Weights of a small transformer language model.
Size: 9 layers, width 192, 4 heads of 64, MLP 768 SwiGLU, vocabulary 2048.
Each number is 200 + 30 x the weight over its row's rms, rounded and kept within 0 to 999. Layers, rows and columns count from 0. The size before them is the row's rms in percent of the matrix's.

# layer 4 attention output (transposed), 256x192, rms 0.117, rows 245-255, columns 96-191
088,146,222,211,182,247,185,225,219,181,238,266,240,190,227,157,215,240,160,207,250,234,214,177,224,174,205,234,165,207,173,200,191,198,200,178,253,211,185,212,134,227,245,177,184,197,240,174,217,260,203,122,199,192,195,212,215,186,194,173,271,174,251,170,239,190,186,183,190,162,152,189,142,152,187,208,225,212,189,181,182,223,201,209,192,231,214,188,180,210,229,243,207,163,221,179,191
089,181,211,230,195,210,205,246,261,142,182,184,238,161,230,220,181,173,211,212,186,185,177,142,218,188,196,196,189,227,265,200,195,162,180,194,241,205,202,209,192,177,206,174,180,236,205,224,191,253,214,247,238,181,229,229,179,238,174,241,186,206,174,208,177,238,243,175,249,236,195,219,207,180,209,212,150,232,166,182,207,147,202,158,221,209,153,187,155,209,233,200,186,150,262,189,178
088,196,189,163,234,180,254,198,184,132,195,241,223,167,209,221,247,224,182,197,200,146,196,223,174,185,202,212,235,182,205,256,177,207,211,242,212,154,193,228,196,236,177,177,250,258,167,195,261,208,190,177,170,206,198,179,146,213,257,137,154,205,222,223,177,228,196,213,216,195,158,201,212,168,203,210,242,162,200,185,185,161,177,156,232,194,231,217,208,189,187,201,198,199,150,211,196
088,216,229,236,165,236,220,201,205,176,173,212,154,174,190,166,202,215,244,244,141,198,176,184,179,200,196,170,222,258,237,221,216,171,298,176,207,249,219,175,231,220,216,208,214,165,184,151,234,219,218,198,227,228,207,247,209,209,240,170,193,173,194,188,181,200,201,219,209,181,198,255,204,159,233,202,221,236,156,156,204,174,230,175,163,210,237,177,220,229,207,131,200,202,188,176,173
094,233,201,205,214,200,208,204,205,182,189,238,153,169,188,174,147,216,168,181,211,197,213,210,201,217,243,203,205,199,191,254,209,252,221,224,181,185,222,243,208,237,178,218,211,173,187,288,178,177,174,172,179,195,235,211,210,226,132,247,219,209,202,196,146,186,201,216,219,197,285,215,182,194,268,178,198,190,255,181,186,203,209,173,231,182,226,211,212,184,181,193,215,180,177,214,175
086,211,176,187,197,182,236,136,245,129,196,218,223,203,195,225,185,179,187,190,200,152,193,152,148,161,271,173,180,265,192,230,204,129,173,179,168,187,224,161,196,224,261,206,162,196,223,236,210,191,233,148,232,179,181,191,178,181,223,252,165,201,135,158,220,174,175,99,209,166,189,201,224,187,198,168,243,252,198,224,153,198,225,211,222,202,172,229,200,159,218,261,243,169,210,166,224
096,167,189,150,170,203,226,200,201,166,151,127,200,176,230,179,199,215,203,221,186,196,285,213,213,201,213,169,192,193,199,243,177,285,190,168,149,236,226,189,193,317,235,223,202,192,221,232,166,198,225,193,225,264,176,250,222,164,218,210,188,235,193,151,186,224,196,165,241,153,216,166,195,197,246,171,183,256,211,215,176,193,224,234,149,239,162,162,161,201,178,201,193,209,195,152,205
083,249,165,192,175,202,211,204,173,225,224,190,248,199,214,202,224,196,198,223,170,229,172,182,156,248,268,217,234,184,214,242,207,211,213,198,196,198,220,211,118,179,172,175,171,171,229,252,207,216,195,253,190,186,221,147,260,226,202,234,195,199,211,210,168,246,141,189,171,174,256,169,202,184,201,165,205,167,160,177,183,187,259,194,218,266,250,243,164,187,172,217,160,222,266,204,237
093,217,173,142,166,234,201,176,200,216,191,214,198,236,190,199,200,140,209,183,220,159,170,195,227,232,224,152,227,196,196,170,196,201,236,212,206,199,169,217,181,220,272,193,258,180,143,201,203,249,187,195,191,185,269,213,200,219,170,171,192,222,226,202,265,177,207,186,252,183,170,194,226,204,176,169,198,230,218,203,158,227,186,156,201,252,239,183,211,166,250,234,161,173,240,165,128
085,246,208,224,179,209,206,206,279,166,218,187,211,190,236,221,169,189,254,174,118,208,197,200,183,226,210,215,175,149,243,185,234,153,188,215,234,202,224,198,193,124,227,190,227,145,158,240,166,199,261,172,195,190,170,195,208,168,222,177,139,178,197,173,210,184,229,171,195,216,207,131,148,226,210,221,208,191,184,195,150,198,153,178,219,272,204,157,189,278,184,189,258,184,250,217,211
091,245,215,158,221,222,220,174,210,188,176,220,175,250,183,176,216,192,153,256,183,237,186,178,190,220,225,174,206,256,200,231,216,184,182,179,171,203,207,240,227,193,204,180,204,177,152,195,224,187,210,132,228,202,241,222,148,192,191,189,262,223,125,181,209,261,198,183,243,176,156,199,223,267,175,199,105,222,192,211,215,173,276,184,169,206,242,167,238,136,171,196,213,198,173,184,185
# layer 4 attention value, 256x192, rms 0.127, rows 246-255, columns 96-191
077,263,160,182,287,204,193,218,147,254,213,143,206,230,188,236,215,202,172,179,183,171,237,192,210,215,179,164,226,166,165,185,163,228,206,209,202,222,175,254,201,198,181,159,195,200,168,211,198,204,140,154,196,200,217,147,204,203,247,196,127,198,207,221,214,207,192,268,186,183,174,247,201,172,188,178,255,215,199,175,159,248,169,245,222,213,230,242,243,162,118,184,182,212,124,236,247
077,167,180,205,198,257,197,189,196,228,271,190,229,216,140,168,194,229,226,162,172,170,194,184,232,212,193,204,218,149,212,136,217,186,203,192,205,193,185,211,193,200,230,227,193,223,160,228,182,199,230,169,187,219,185,209,204,173,172,195,172,158,208,133,214,216,244,181,279,212,182,169,187,133,263,180,185,207,217,262,205,259,226,216,166,206,216,157,173,148,148,205,207,218,194,168,170
072,208,199,230,212,203,188,219,175,199,230,154,196,222,221,195,220,210,187,173,230,203,188,217,169,160,164,192,168,224,154,207,228,241,205,215,185,210,222,222,187,227,276,230,179,233,236,255,150,175,173,201,171,161,222,171,180,166,152,204,247,177,177,186,262,217,229,186,215,210,258,207,201,236,197,240,166,170,188,190,210,215,186,213,194,232,219,220,176,139,244,191,301,209,186,193,215
081,150,172,206,213,238,181,207,143,160,187,166,212,185,215,236,172,213,203,184,233,211,135,222,224,175,207,157,210,168,204,193,233,191,151,153,151,213,195,214,225,157,171,161,160,211,253,215,176,214,217,234,171,235,149,189,203,225,181,213,251,184,212,241,263,195,220,171,194,240,194,198,273,201,182,201,175,190,187,194,201,219,170,171,192,167,176,205,203,216,178,164,178,181,230,206,154
074,178,164,184,208,213,146,260,216,234,219,224,226,192,199,203,220,196,220,167,175,222,231,170,198,231,217,203,198,213,180,211,183,196,234,198,193,177,211,172,171,165,173,277,222,247,199,192,203,259,188,156,163,218,206,151,191,216,182,183,220,158,198,235,170,197,150,167,165,144,210,198,202,236,209,187,266,217,207,227,164,267,183,140,162,225,168,172,214,229,182,247,204,205,231,194,220
080,149,185,180,202,192,193,155,191,171,194,169,228,183,207,182,231,211,206,171,237,272,161,255,189,218,237,164,222,248,203,191,222,202,181,178,203,180,206,246,217,196,180,173,233,257,163,226,228,171,215,212,157,203,148,199,212,244,243,158,243,163,196,232,175,152,205,222,181,199,165,188,241,231,176,209,202,141,263,227,176,250,187,194,188,217,224,244,220,270,233,244,171,238,198,222,189
078,188,201,200,243,152,175,206,172,203,190,166,203,203,200,138,210,196,222,172,201,209,164,210,212,232,160,240,203,192,267,180,249,209,205,205,166,212,182,222,179,244,222,213,210,189,213,209,223,200,174,159,176,200,257,188,193,183,192,187,172,150,167,302,182,178,221,190,218,168,181,220,202,157,143,179,205,213,161,171,172,204,214,175,204,165,168,201,244,135,225,181,190,167,195,195,297
078,208,130,198,233,187,224,255,193,116,219,209,181,133,186,286,225,190,184,200,191,181,172,185,181,131,205,217,216,177,170,229,242,228,165,152,202,213,183,164,201,182,187,226,168,175,183,233,199,204,217,189,149,251,170,138,241,186,230,231,180,219,219,218,169,158,189,182,197,195,181,241,259,169,177,195,174,184,248,201,132,216,239,192,199,196,175,198,258,225,141,169,220,203,225,178,235
073,207,205,183,245,180,242,225,178,259,220,197,216,212,159,212,210,145,199,149,208,178,167,176,173,202,186,144,210,172,187,213,187,197,212,250,165,189,212,168,212,147,197,200,222,220,183,181,168,204,127,141,190,217,282,179,186,287,179,201,189,174,192,203,232,197,237,264,253,235,163,252,183,260,208,161,220,185,195,144,197,201,222,234,179,197,173,248,240,199,149,245,187,188,172,162,211
084,163,196,181,196,201,156,246,245,162,203,203,194,182,209,182,146,210,208,269,157,209,170,236,216,201,243,201,202,139,188,185,249,230,224,232,182,177,210,188,216,148,245,140,149,258,241,170,185,144,178,252,194,175,185,180,219,203,213,231,195,146,242,191,224,202,182,184,228,169,220,204,194,227,256,198,235,214,169,165,225,168,206,216,162,220,185,208,205,238,245,190,212,270,195,265,200
# layer 4 MLP gate, 768x192, rms 0.131, rows 0-17, columns 96-191
107,212,178,174,180,155,180,215,175,194,218,163,237,195,252,203,166,227,201,219,173,172,189,170,239,206,193,230,161,237,153,196,194,232,144,196,225,182,204,173,177,221,229,182,249,161,243,174,212,205,161,207,199,210,242,167,177,161,158,228,194,194,261,185,214,210,169,186,235,205,219,164,225,181,194,248,233,190,196,188,166,149,185,230,223,168,172,254,171,152,217,182,205,275,185,178,224
106,195,201,179,175,254,183,226,197,223,199,215,160,218,193,210,143,179,249,246,158,180,207,180,236,232,219,261,215,203,226,236,148,225,243,183,170,166,243,173,212,238,192,232,185,226,166,241,161,195,152,252,209,197,178,189,190,237,215,210,220,195,195,254,211,255,215,207,196,184,236,210,243,148,210,241,201,247,144,199,222,180,238,189,132,183,244,167,211,177,188,172,163,243,187,188,223
108,210,166,212,164,167,170,237,151,216,199,200,214,198,230,194,183,205,205,149,219,204,213,191,198,190,198,181,187,252,184,189,148,213,129,182,144,219,181,151,170,234,221,219,194,205,193,226,238,150,220,212,195,189,219,189,207,219,207,207,204,188,240,213,213,184,221,216,200,221,200,246,235,211,192,219,203,197,180,200,235,217,200,215,186,197,210,239,188,180,183,217,242,232,228,194,249
098,218,226,228,217,184,195,204,188,167,226,201,165,149,160,206,244,290,242,169,195,193,163,188,201,132,215,185,185,182,173,183,162,185,239,209,211,220,274,218,180,190,198,201,151,180,202,151,190,180,144,228,211,174,178,159,233,206,252,185,198,207,184,224,223,202,207,221,164,161,217,207,207,252,168,192,164,153,259,227,204,247,205,164,206,199,224,170,150,253,218,177,205,186,163,264,214
102,255,261,179,220,202,206,187,166,223,224,167,220,201,245,192,178,187,156,203,249,181,166,185,221,232,221,213,219,222,178,200,147,180,222,216,230,206,172,175,229,119,287,180,187,229,216,176,147,231,172,190,217,238,212,207,151,165,161,168,229,197,223,192,232,180,163,169,222,201,173,202,197,235,210,230,235,151,229,215,235,251,190,168,169,213,237,180,223,200,190,138,168,224,203,158,219
101,228,163,186,221,210,140,168,242,202,184,207,190,191,171,176,197,195,169,173,195,202,206,187,215,226,249,185,192,200,253,203,201,207,246,203,172,233,216,229,165,231,170,171,195,212,211,214,186,167,225,231,210,207,226,183,219,183,250,151,209,238,235,209,181,245,188,210,185,208,218,163,231,203,167,248,210,225,176,193,209,152,193,212,187,181,159,217,156,182,186,230,261,221,232,210,193
090,198,208,191,164,189,129,179,204,183,217,189,153,182,215,219,209,174,215,185,188,161,224,212,229,209,195,206,223,251,165,174,243,175,194,211,248,222,144,199,186,217,231,254,179,200,206,204,154,264,153,261,223,199,182,231,219,228,245,151,160,124,220,222,204,211,187,209,182,152,265,219,206,201,161,207,269,169,190,200,238,242,201,222,206,209,209,165,177,212,107,171,217,166,208,171,191
107,213,224,174,140,190,212,196,210,227,188,227,228,229,227,185,220,271,201,211,190,177,222,217,222,239,215,216,189,276,275,225,197,186,183,207,233,219,141,272,208,204,228,219,134,256,241,192,223,276,174,217,184,191,202,143,166,174,173,189,221,218,183,173,153,230,215,197,159,236,177,202,241,227,168,197,227,205,230,196,198,185,159,193,226,257,215,189,199,194,202,225,240,182,227,189,232
099,186,179,197,247,230,196,177,202,219,204,241,213,192,234,222,235,208,225,184,155,212,162,193,272,209,190,204,243,226,219,188,166,229,199,193,203,179,161,243,188,193,240,195,147,254,197,176,204,185,212,194,221,141,195,190,198,159,243,198,209,137,208,216,211,228,234,232,228,192,162,183,168,215,257,225,250,156,214,198,172,197,233,203,255,183,227,195,205,197,203,215,218,189,233,272,139
096,221,186,167,126,193,128,228,217,167,187,278,186,220,158,202,199,226,229,212,221,196,189,225,201,177,209,237,209,236,233,216,248,170,185,222,203,187,172,155,193,243,214,255,208,197,230,211,209,231,165,236,190,176,202,159,114,169,224,216,152,195,204,203,196,230,213,190,206,164,225,215,238,162,199,195,164,117,151,176,213,235,196,235,195,185,187,242,202,240,170,157,200,170,253,202,195
100,174,219,198,177,222,164,177,223,257,260,216,239,242,202,242,202,192,215,206,143,228,189,241,281,187,223,183,198,177,197,164,229,222,182,190,197,251,235,233,212,176,180,217,170,175,138,195,209,228,160,195,275,250,193,196,195,170,210,215,197,206,188,216,212,188,183,216,234,160,197,253,186,220,222,233,231,239,200,160,151,244,184,197,174,160,140,165,180,235,155,234,188,195,124,206,201
098,222,184,215,249,248,199,199,162,219,189,175,188,192,216,196,169,137,212,190,197,144,222,182,181,234,210,239,224,205,209,228,192,163,172,201,212,206,243,181,158,152,192,171,190,202,145,240,219,202,217,205,239,169,286,211,187,222,189,161,144,148,236,151,209,215,211,206,203,204,219,197,175,186,242,240,214,224,217,197,205,222,190,186,225,218,210,228,174,195,159,209,142,153,131,201,192
095,183,153,208,153,204,187,211,173,149,174,204,198,188,233,235,231,158,179,160,214,196,151,170,214,238,192,184,211,176,211,169,200,159,150,214,173,158,249,194,134,197,192,209,131,185,210,211,165,207,201,241,209,190,162,202,168,216,223,153,223,179,183,257,227,239,195,139,190,202,185,207,182,198,223,198,227,210,235,158,177,230,180,205,260,200,194,252,211,234,215,229,211,238,223,169,219
099,156,236,217,207,214,175,223,173,207,214,224,191,221,210,237,221,176,199,247,155,225,212,205,237,179,217,159,177,197,264,163,175,254,182,201,201,233,258,229,237,189,183,225,228,224,175,192,205,212,210,204,180,204,182,259,173,228,184,131,189,187,186,147,180,203,177,203,190,212,225,178,198,180,211,223,207,182,190,174,216,228,204,196,198,167,178,211,211,256,203,192,226,138,191,177,225
096,181,210,190,170,179,205,175,221,236,243,227,218,175,228,217,212,177,199,260,170,192,129,205,216,243,214,230,208,203,187,193,233,234,159,203,145,139,239,203,193,204,242,170,160,230,198,214,207,235,203,245,291,205,244,195,189,218,172,157,205,254,209,249,198,231,170,230,187,137,212,183,220,208,225,215,247,178,249,198,212,191,196,194,208,151,233,180,188,235,175,174,243,203,226,168,181
093,231,206,202,166,167,237,199,115,224,180,190,216,206,174,180,200,198,216,161,230,190,168,184,207,206,170,237,166,200,110,177,184,137,223,158,177,182,157,157,195,200,246,207,226,241,196,201,165,188,168,217,177,168,223,226,215,270,194,208,182,236,220,133,168,196,221,184,215,232,169,196,179,183,271,175,269,264,170,190,169,202,202,189,174,216,243,193,198,226,192,162,208,166,250,158,171
096,230,165,237,177,218,231,244,219,233,175,228,175,169,225,176,207,197,144,166,215,203,176,213,288,270,195,184,161,219,196,163,185,181,229,194,163,201,153,173,202,225,173,199,168,222,195,223,218,218,222,195,204,204,163,192,163,189,219,229,199,210,167,193,207,141,179,224,214,197,197,135,212,211,160,187,208,175,202,201,119,234,171,225,219,194,252,173,172,187,226,181,205,217,201,234,196
093,188,227,224,169,169,236,178,176,193,255,171,272,181,175,200,163,223,178,222,217,155,226,149,147,196,166,205,214,194,210,141,166,159,233,192,207,218,183,197,198,201,174,166,229,256,157,135,227,209,197,217,168,191,210,252,200,209,192,234,201,185,178,256,198,172,186,188,145,224,146,219,224,173,200,242,199,202,217,252,196,285,163,193,208,193,143,195,226,157,190,224,173,231,214,213,219
# layer 4 MLP up, 768x192, rms 0.129, rows 0-16, columns 96-191
109,227,255,226,183,180,198,181,196,268,210,207,170,202,136,186,278,190,194,227,207,216,171,147,167,169,231,158,210,143,222,245,186,196,264,196,226,207,200,162,195,235,175,228,172,226,222,180,204,184,251,188,191,230,155,181,183,204,209,174,214,187,184,165,182,194,231,235,199,202,231,209,206,170,199,154,186,113,175,183,180,164,198,220,193,181,159,115,228,203,219,202,178,148,188,237,182
105,229,228,194,155,204,148,231,243,227,259,183,172,193,164,187,203,142,170,163,208,251,169,188,129,252,245,210,155,210,148,158,226,181,209,216,181,195,188,223,226,193,211,310,177,180,202,247,166,215,229,212,177,189,239,163,193,169,215,169,175,202,177,190,173,139,149,217,214,168,151,221,201,156,216,180,226,201,217,227,231,224,172,214,184,144,115,259,228,182,166,213,209,236,226,179,164
113,261,201,214,243,201,189,257,228,256,194,173,186,149,218,195,188,205,191,187,186,226,209,212,205,123,241,230,236,223,117,246,187,181,164,189,217,168,208,163,177,241,179,179,203,189,206,181,160,197,227,256,157,215,204,190,214,194,163,218,204,194,188,182,159,228,213,253,203,188,231,187,197,163,238,180,157,190,194,219,156,228,167,151,227,235,239,204,170,189,221,204,187,160,194,239,239
101,151,203,245,153,252,189,213,226,208,205,192,197,213,159,190,182,155,204,160,223,262,212,194,201,272,233,257,180,215,185,238,243,180,198,270,220,207,198,172,212,238,204,196,191,289,163,285,196,160,218,223,226,271,164,127,188,187,173,147,165,216,179,201,217,230,158,208,247,153,201,199,218,186,217,200,208,218,245,209,165,207,112,241,197,224,226,161,177,213,198,226,169,191,245,193,188
095,203,145,246,186,165,187,153,187,213,227,216,264,189,218,220,157,181,195,173,209,173,209,235,83,251,189,163,240,169,193,218,220,211,204,204,208,219,214,201,136,219,188,247,176,166,222,161,182,203,216,143,226,175,227,245,208,150,222,166,199,223,206,205,203,202,207,230,218,170,219,199,182,205,218,206,177,228,209,201,223,169,245,184,195,201,193,207,209,196,192,262,184,204,219,177,221
098,181,217,257,193,222,208,205,150,230,235,203,201,133,172,254,186,217,169,195,179,201,237,179,177,204,198,191,214,172,176,223,176,206,164,185,238,178,208,294,247,179,196,250,221,226,226,204,237,157,203,177,241,183,189,184,209,178,134,247,231,217,281,181,201,135,196,179,250,184,198,206,212,176,206,199,195,210,203,221,202,241,222,152,164,195,183,199,176,213,163,133,185,230,201,215,211
097,250,252,195,222,201,182,193,223,175,194,175,220,234,205,195,175,165,214,204,215,219,165,239,135,213,216,203,209,196,197,193,188,213,211,177,185,247,179,159,205,183,224,133,189,133,232,191,197,243,201,206,166,183,215,208,147,184,219,219,191,208,203,190,224,161,158,202,179,193,247,172,243,191,202,216,208,198,235,223,142,104,184,107,141,220,232,206,175,206,197,219,229,206,197,211,209
104,207,192,218,189,190,155,188,148,167,253,178,182,148,185,219,233,224,153,166,209,159,184,230,199,179,169,216,221,203,148,189,215,191,157,189,177,190,250,142,232,147,159,234,200,225,184,216,197,158,221,201,217,188,194,187,208,180,220,191,258,166,146,176,196,187,253,210,163,187,186,215,183,180,233,202,182,148,224,225,205,218,171,176,130,231,190,176,198,206,183,146,197,202,206,219,171
098,198,182,228,260,183,210,200,201,194,272,213,196,211,186,205,226,225,204,195,192,166,204,168,240,240,193,232,163,193,159,166,195,205,220,160,221,198,235,196,208,253,242,189,174,148,267,197,214,181,235,260,206,227,178,214,191,228,234,167,213,231,188,250,174,195,200,164,190,181,274,191,206,246,215,230,171,140,206,179,179,183,221,197,181,182,227,288,146,162,254,170,212,231,201,177,235
102,178,199,182,237,160,212,160,193,195,272,124,213,165,179,275,183,199,164,191,161,187,228,165,174,173,238,175,210,207,160,219,209,186,150,147,186,213,237,187,225,178,176,159,254,195,198,219,223,221,184,184,177,132,174,191,188,173,213,188,185,227,154,234,193,175,165,197,180,266,216,238,233,199,164,258,216,244,169,252,202,158,168,187,242,197,230,170,202,135,201,208,224,228,195,211,181
092,201,193,247,191,187,208,253,250,151,151,236,147,200,184,217,187,212,178,202,191,208,150,163,218,204,216,146,186,242,211,203,169,161,230,186,221,161,182,234,182,178,206,201,203,226,231,191,205,158,208,233,138,191,170,195,157,229,166,190,194,138,172,152,219,202,179,232,183,208,241,151,241,198,233,167,203,182,136,227,219,173,178,216,189,175,199,207,182,155,202,182,199,205,185,194,239
098,194,122,169,213,218,191,161,195,227,274,171,192,223,248,199,256,202,174,208,176,252,241,196,190,200,262,189,156,202,226,232,224,162,163,217,165,205,194,174,204,217,167,222,171,157,190,184,221,182,223,196,158,208,265,219,173,222,179,195,183,173,183,191,201,231,230,207,206,177,243,184,183,247,153,161,204,197,241,186,196,213,233,103,247,194,231,164,253,223,151,192,178,184,216,218,242
092,200,224,169,263,205,159,194,165,253,182,233,150,198,169,189,167,187,214,224,198,195,189,205,192,189,197,170,183,218,190,231,157,200,294,198,189,190,194,203,226,148,182,167,155,227,193,159,224,206,219,196,210,226,169,227,227,226,210,191,244,196,212,179,208,134,202,188,196,214,187,222,177,196,193,194,145,203,231,249,204,175,220,167,177,198,225,120,208,158,255,204,240,227,150,286,172
095,263,212,184,213,235,244,200,194,228,185,217,165,197,162,235,236,209,173,185,209,232,144,227,161,211,190,241,162,194,251,174,226,215,251,230,210,166,209,158,148,204,233,209,161,194,198,171,234,203,227,197,201,213,220,189,224,181,196,161,214,237,199,219,232,203,235,232,158,224,225,229,205,236,215,186,174,240,206,203,140,177,184,160,161,185,196,201,197,199,218,178,200,273,146,192,231
101,217,203,136,237,237,162,189,218,204,226,212,217,201,249,225,180,161,142,154,194,226,213,227,232,237,198,177,218,232,219,187,212,156,216,216,205,234,148,224,213,206,236,178,193,222,221,243,256,185,186,225,165,213,189,168,183,214,167,263,183,136,172,156,182,210,215,176,212,218,181,145,171,207,188,157,251,198,223,211,221,120,217,143,216,196,207,234,229,236,177,204,213,176,158,194,204
086,247,253,164,210,231,197,245,144,189,246,151,197,207,197,260,199,204,267,137,205,186,190,180,222,155,246,194,179,197,187,209,136,194,263,163,214,136,174,197,200,217,178,260,186,263,187,189,200,227,207,212,207,192,213,196,260,218,227,257,187,200,203,173,202,164,217,177,153,180,259,203,217,151,212,178,164,224,138,223,191,178,229,169,195,287,204,215,172,212,229,191,174,219,210,247,195
092,245,183,179,193,213,215,221,179,214,180,161,188,186,229,193,172,211,201,185,227,169,233,198,263,235,235,225,204,177,204,218,181,174,191,190,254,164,184,160,178,202,219,211,160,212,236,146,239,229,228,179,196,182,171,166,186,184,258,229,220,195,224,194,182,208,157,208,217,195,169,175,233,145,216,169,263,186,178,199,129,196,216,228,266,213,250,179,178,212,219,229,197,173,192,202,220
# layer 4 MLP down (transposed), 768x192, rms 0.119, rows 0-16, columns 96-191
099,162,180,208,211,218,206,210,203,193,210,210,182,246,229,234,205,235,235,170,186,158,205,180,246,241,149,236,182,200,198,234,189,188,233,194,167,171,119,220,184,205,197,192,214,234,233,229,217,221,234,219,173,203,246,258,141,194,150,184,212,191,213,193,217,239,199,168,212,224,184,216,226,212,191,212,148,173,268,176,155,221,211,185,194,175,208,210,119,222,174,209,219,215,203,192,188
097,187,181,227,238,223,246,223,206,212,160,204,268,199,218,184,248,154,164,172,211,191,203,178,216,215,184,223,179,202,223,208,138,196,174,182,155,223,248,171,195,197,183,192,212,246,195,209,180,219,232,168,223,205,225,205,191,237,241,180,202,208,185,216,265,253,181,183,214,212,116,218,194,188,193,198,165,231,200,268,243,175,215,183,209,208,177,210,145,212,205,220,239,224,211,210,195
103,202,216,219,165,200,189,179,222,212,205,184,191,204,208,199,152,232,221,203,196,184,218,210,144,219,201,195,201,150,230,240,204,216,180,236,275,166,183,177,220,183,256,207,171,168,309,154,182,237,195,196,159,230,267,208,191,170,192,193,169,196,201,210,154,168,199,140,219,146,219,232,190,202,189,205,225,210,191,179,174,229,188,219,173,159,249,223,210,200,227,177,223,241,230,196,199
094,167,187,168,177,234,223,209,146,209,207,206,172,184,179,229,198,205,212,237,249,192,219,201,221,240,145,216,157,265,228,185,215,193,201,245,223,202,135,191,239,212,214,193,210,192,132,216,244,186,148,180,247,236,190,213,183,152,192,197,188,235,172,224,199,204,215,189,261,216,165,195,200,222,193,195,171,190,205,173,164,207,192,139,194,186,202,224,201,212,159,232,196,181,167,220,205
092,134,242,247,179,174,184,195,211,208,184,215,184,180,156,137,213,176,150,241,225,168,189,222,228,204,191,185,189,241,177,217,223,184,164,178,195,256,174,161,212,262,180,244,188,196,150,167,199,179,222,179,133,242,182,188,128,152,193,200,169,201,183,199,226,213,249,216,164,159,215,163,222,248,212,213,164,192,218,225,181,178,223,204,222,254,228,152,247,184,171,240,168,247,219,157,231
097,238,169,207,204,196,226,236,171,229,228,173,156,184,222,169,208,203,208,170,252,158,177,180,160,167,177,186,171,181,203,192,249,192,252,251,168,210,191,183,202,178,205,222,178,249,227,211,199,242,188,193,237,202,178,225,203,211,166,222,197,224,186,183,246,244,196,243,151,210,234,198,207,147,198,190,137,155,156,197,188,165,205,149,201,175,187,132,144,186,187,192,227,206,160,245,213
097,227,240,220,184,205,164,200,210,188,226,211,191,219,260,196,220,160,189,204,162,236,177,191,195,255,171,172,234,218,168,210,208,216,188,199,293,225,229,162,180,171,200,160,180,222,197,187,206,226,183,165,213,196,230,204,225,194,209,222,215,203,204,197,145,225,205,214,206,229,228,181,225,214,169,168,261,226,163,234,207,257,206,220,209,221,202,206,214,249,226,200,234,224,178,170,209
101,184,209,166,201,210,212,168,185,229,242,191,198,180,171,193,194,165,209,156,214,222,144,216,260,196,158,193,208,190,240,258,188,204,208,222,243,249,194,204,165,235,155,158,272,140,192,252,182,191,150,237,225,245,230,226,208,163,241,165,235,204,174,235,222,176,217,231,224,180,204,189,203,226,176,228,207,220,159,208,231,218,153,229,197,229,218,223,170,199,179,222,229,187,180,226,178
099,186,214,201,190,212,215,149,150,181,230,195,183,210,210,229,160,196,185,187,226,195,186,226,127,213,217,196,227,202,234,123,233,208,180,155,210,232,196,186,161,119,177,190,227,148,201,228,192,225,171,218,260,187,225,220,222,209,263,226,234,225,239,166,167,245,165,195,223,240,224,136,219,212,201,224,199,228,193,144,178,243,169,220,208,152,165,219,147,237,215,222,242,205,174,251,230
100,252,167,226,172,199,163,170,249,265,178,260,198,173,261,162,164,226,202,123,151,204,248,212,193,199,182,191,206,216,190,209,202,225,177,217,255,197,179,175,169,217,237,213,196,233,200,147,165,161,228,180,198,173,208,237,148,229,171,172,117,207,165,210,232,213,222,198,190,223,219,157,197,216,212,129,178,263,207,163,252,196,181,180,221,226,245,212,187,195,206,174,197,178,200,155,224
101,244,145,195,241,182,206,228,144,175,226,204,223,212,216,173,194,208,199,255,227,252,237,213,202,168,190,285,206,157,259,197,192,165,191,193,175,134,227,154,165,233,220,186,191,207,183,174,181,221,200,230,217,178,222,231,198,159,195,230,223,177,137,195,196,208,188,113,190,209,228,194,186,187,180,174,206,213,217,175,237,136,200,201,238,186,207,201,236,168,194,183,173,179,186,240,144
100,260,149,225,187,201,184,194,164,148,156,226,230,181,244,206,203,243,198,254,216,157,219,167,220,219,162,202,230,239,205,218,181,232,176,208,253,154,236,166,263,241,203,176,218,191,221,216,237,198,232,221,202,185,219,205,175,239,253,152,206,188,220,240,181,205,214,169,200,186,180,161,157,158,147,153,204,200,315,195,172,201,181,219,195,200,210,200,225,223,171,178,256,210,174,147,221
098,187,215,227,159,264,222,199,223,174,163,230,177,209,162,186,202,155,182,213,172,186,181,203,189,233,219,214,191,180,205,226,241,181,225,201,209,191,212,191,168,172,198,215,179,178,228,226,202,183,143,191,246,196,187,207,232,174,265,261,226,207,158,185,207,237,126,196,251,179,207,185,178,217,189,162,166,205,176,210,132,240,234,143,183,203,196,231,188,292,149,207,159,237,154,168,261
101,226,173,213,214,159,198,131,186,235,202,218,233,184,198,206,225,204,161,227,205,239,200,182,193,202,231,224,199,222,230,177,162,178,219,196,266,217,157,248,224,230,165,165,194,202,181,182,193,222,166,208,179,192,159,229,204,174,252,180,214,214,248,157,211,223,202,197,230,226,262,195,241,215,212,230,219,258,198,221,247,238,211,204,152,226,175,242,201,214,217,168,156,226,193,222,191
094,177,193,284,204,133,196,208,233,203,219,169,231,170,191,195,183,199,164,189,171,213,171,226,215,194,227,185,214,136,244,196,253,175,187,201,198,194,248,212,193,201,213,179,203,210,164,192,201,136,187,195,222,192,163,262,182,229,193,186,197,198,256,192,174,178,179,221,238,137,260,176,216,188,200,200,147,207,206,194,204,213,162,232,165,179,218,194,184,153,161,197,191,160,216,176,215
092,247,176,198,241,183,182,213,178,274,169,224,165,190,197,184,203,182,279,190,215,185,162,163,207,187,150,220,175,228,170,246,214,175,161,245,189,185,177,213,182,209,231,181,190,204,220,186,198,193,204,152,154,206,179,238,185,269,195,241,158,222,237,172,185,218,217,217,225,150,198,259,176,190,272,152,276,270,212,185,224,209,215,131,206,214,230,264,189,194,235,178,232,161,215,212,166
099,245,162,240,191,176,169,161,213,197,219,219,233,169,219,152,186,180,147,210,165,216,233,208,111,223,172,241,170,151,205,169,193,242,234,113,167,184,237,279,202,223,204,237,206,152,173,229,209,193,164,209,147,223,166,167,234,146,184,212,160,220,240,171,188,177,228,165,212,194,199,225,185,236,183,184,217,169,180,206,179,229,179,201,218,178,203,212,178,212,210,102,181,241,198,241,173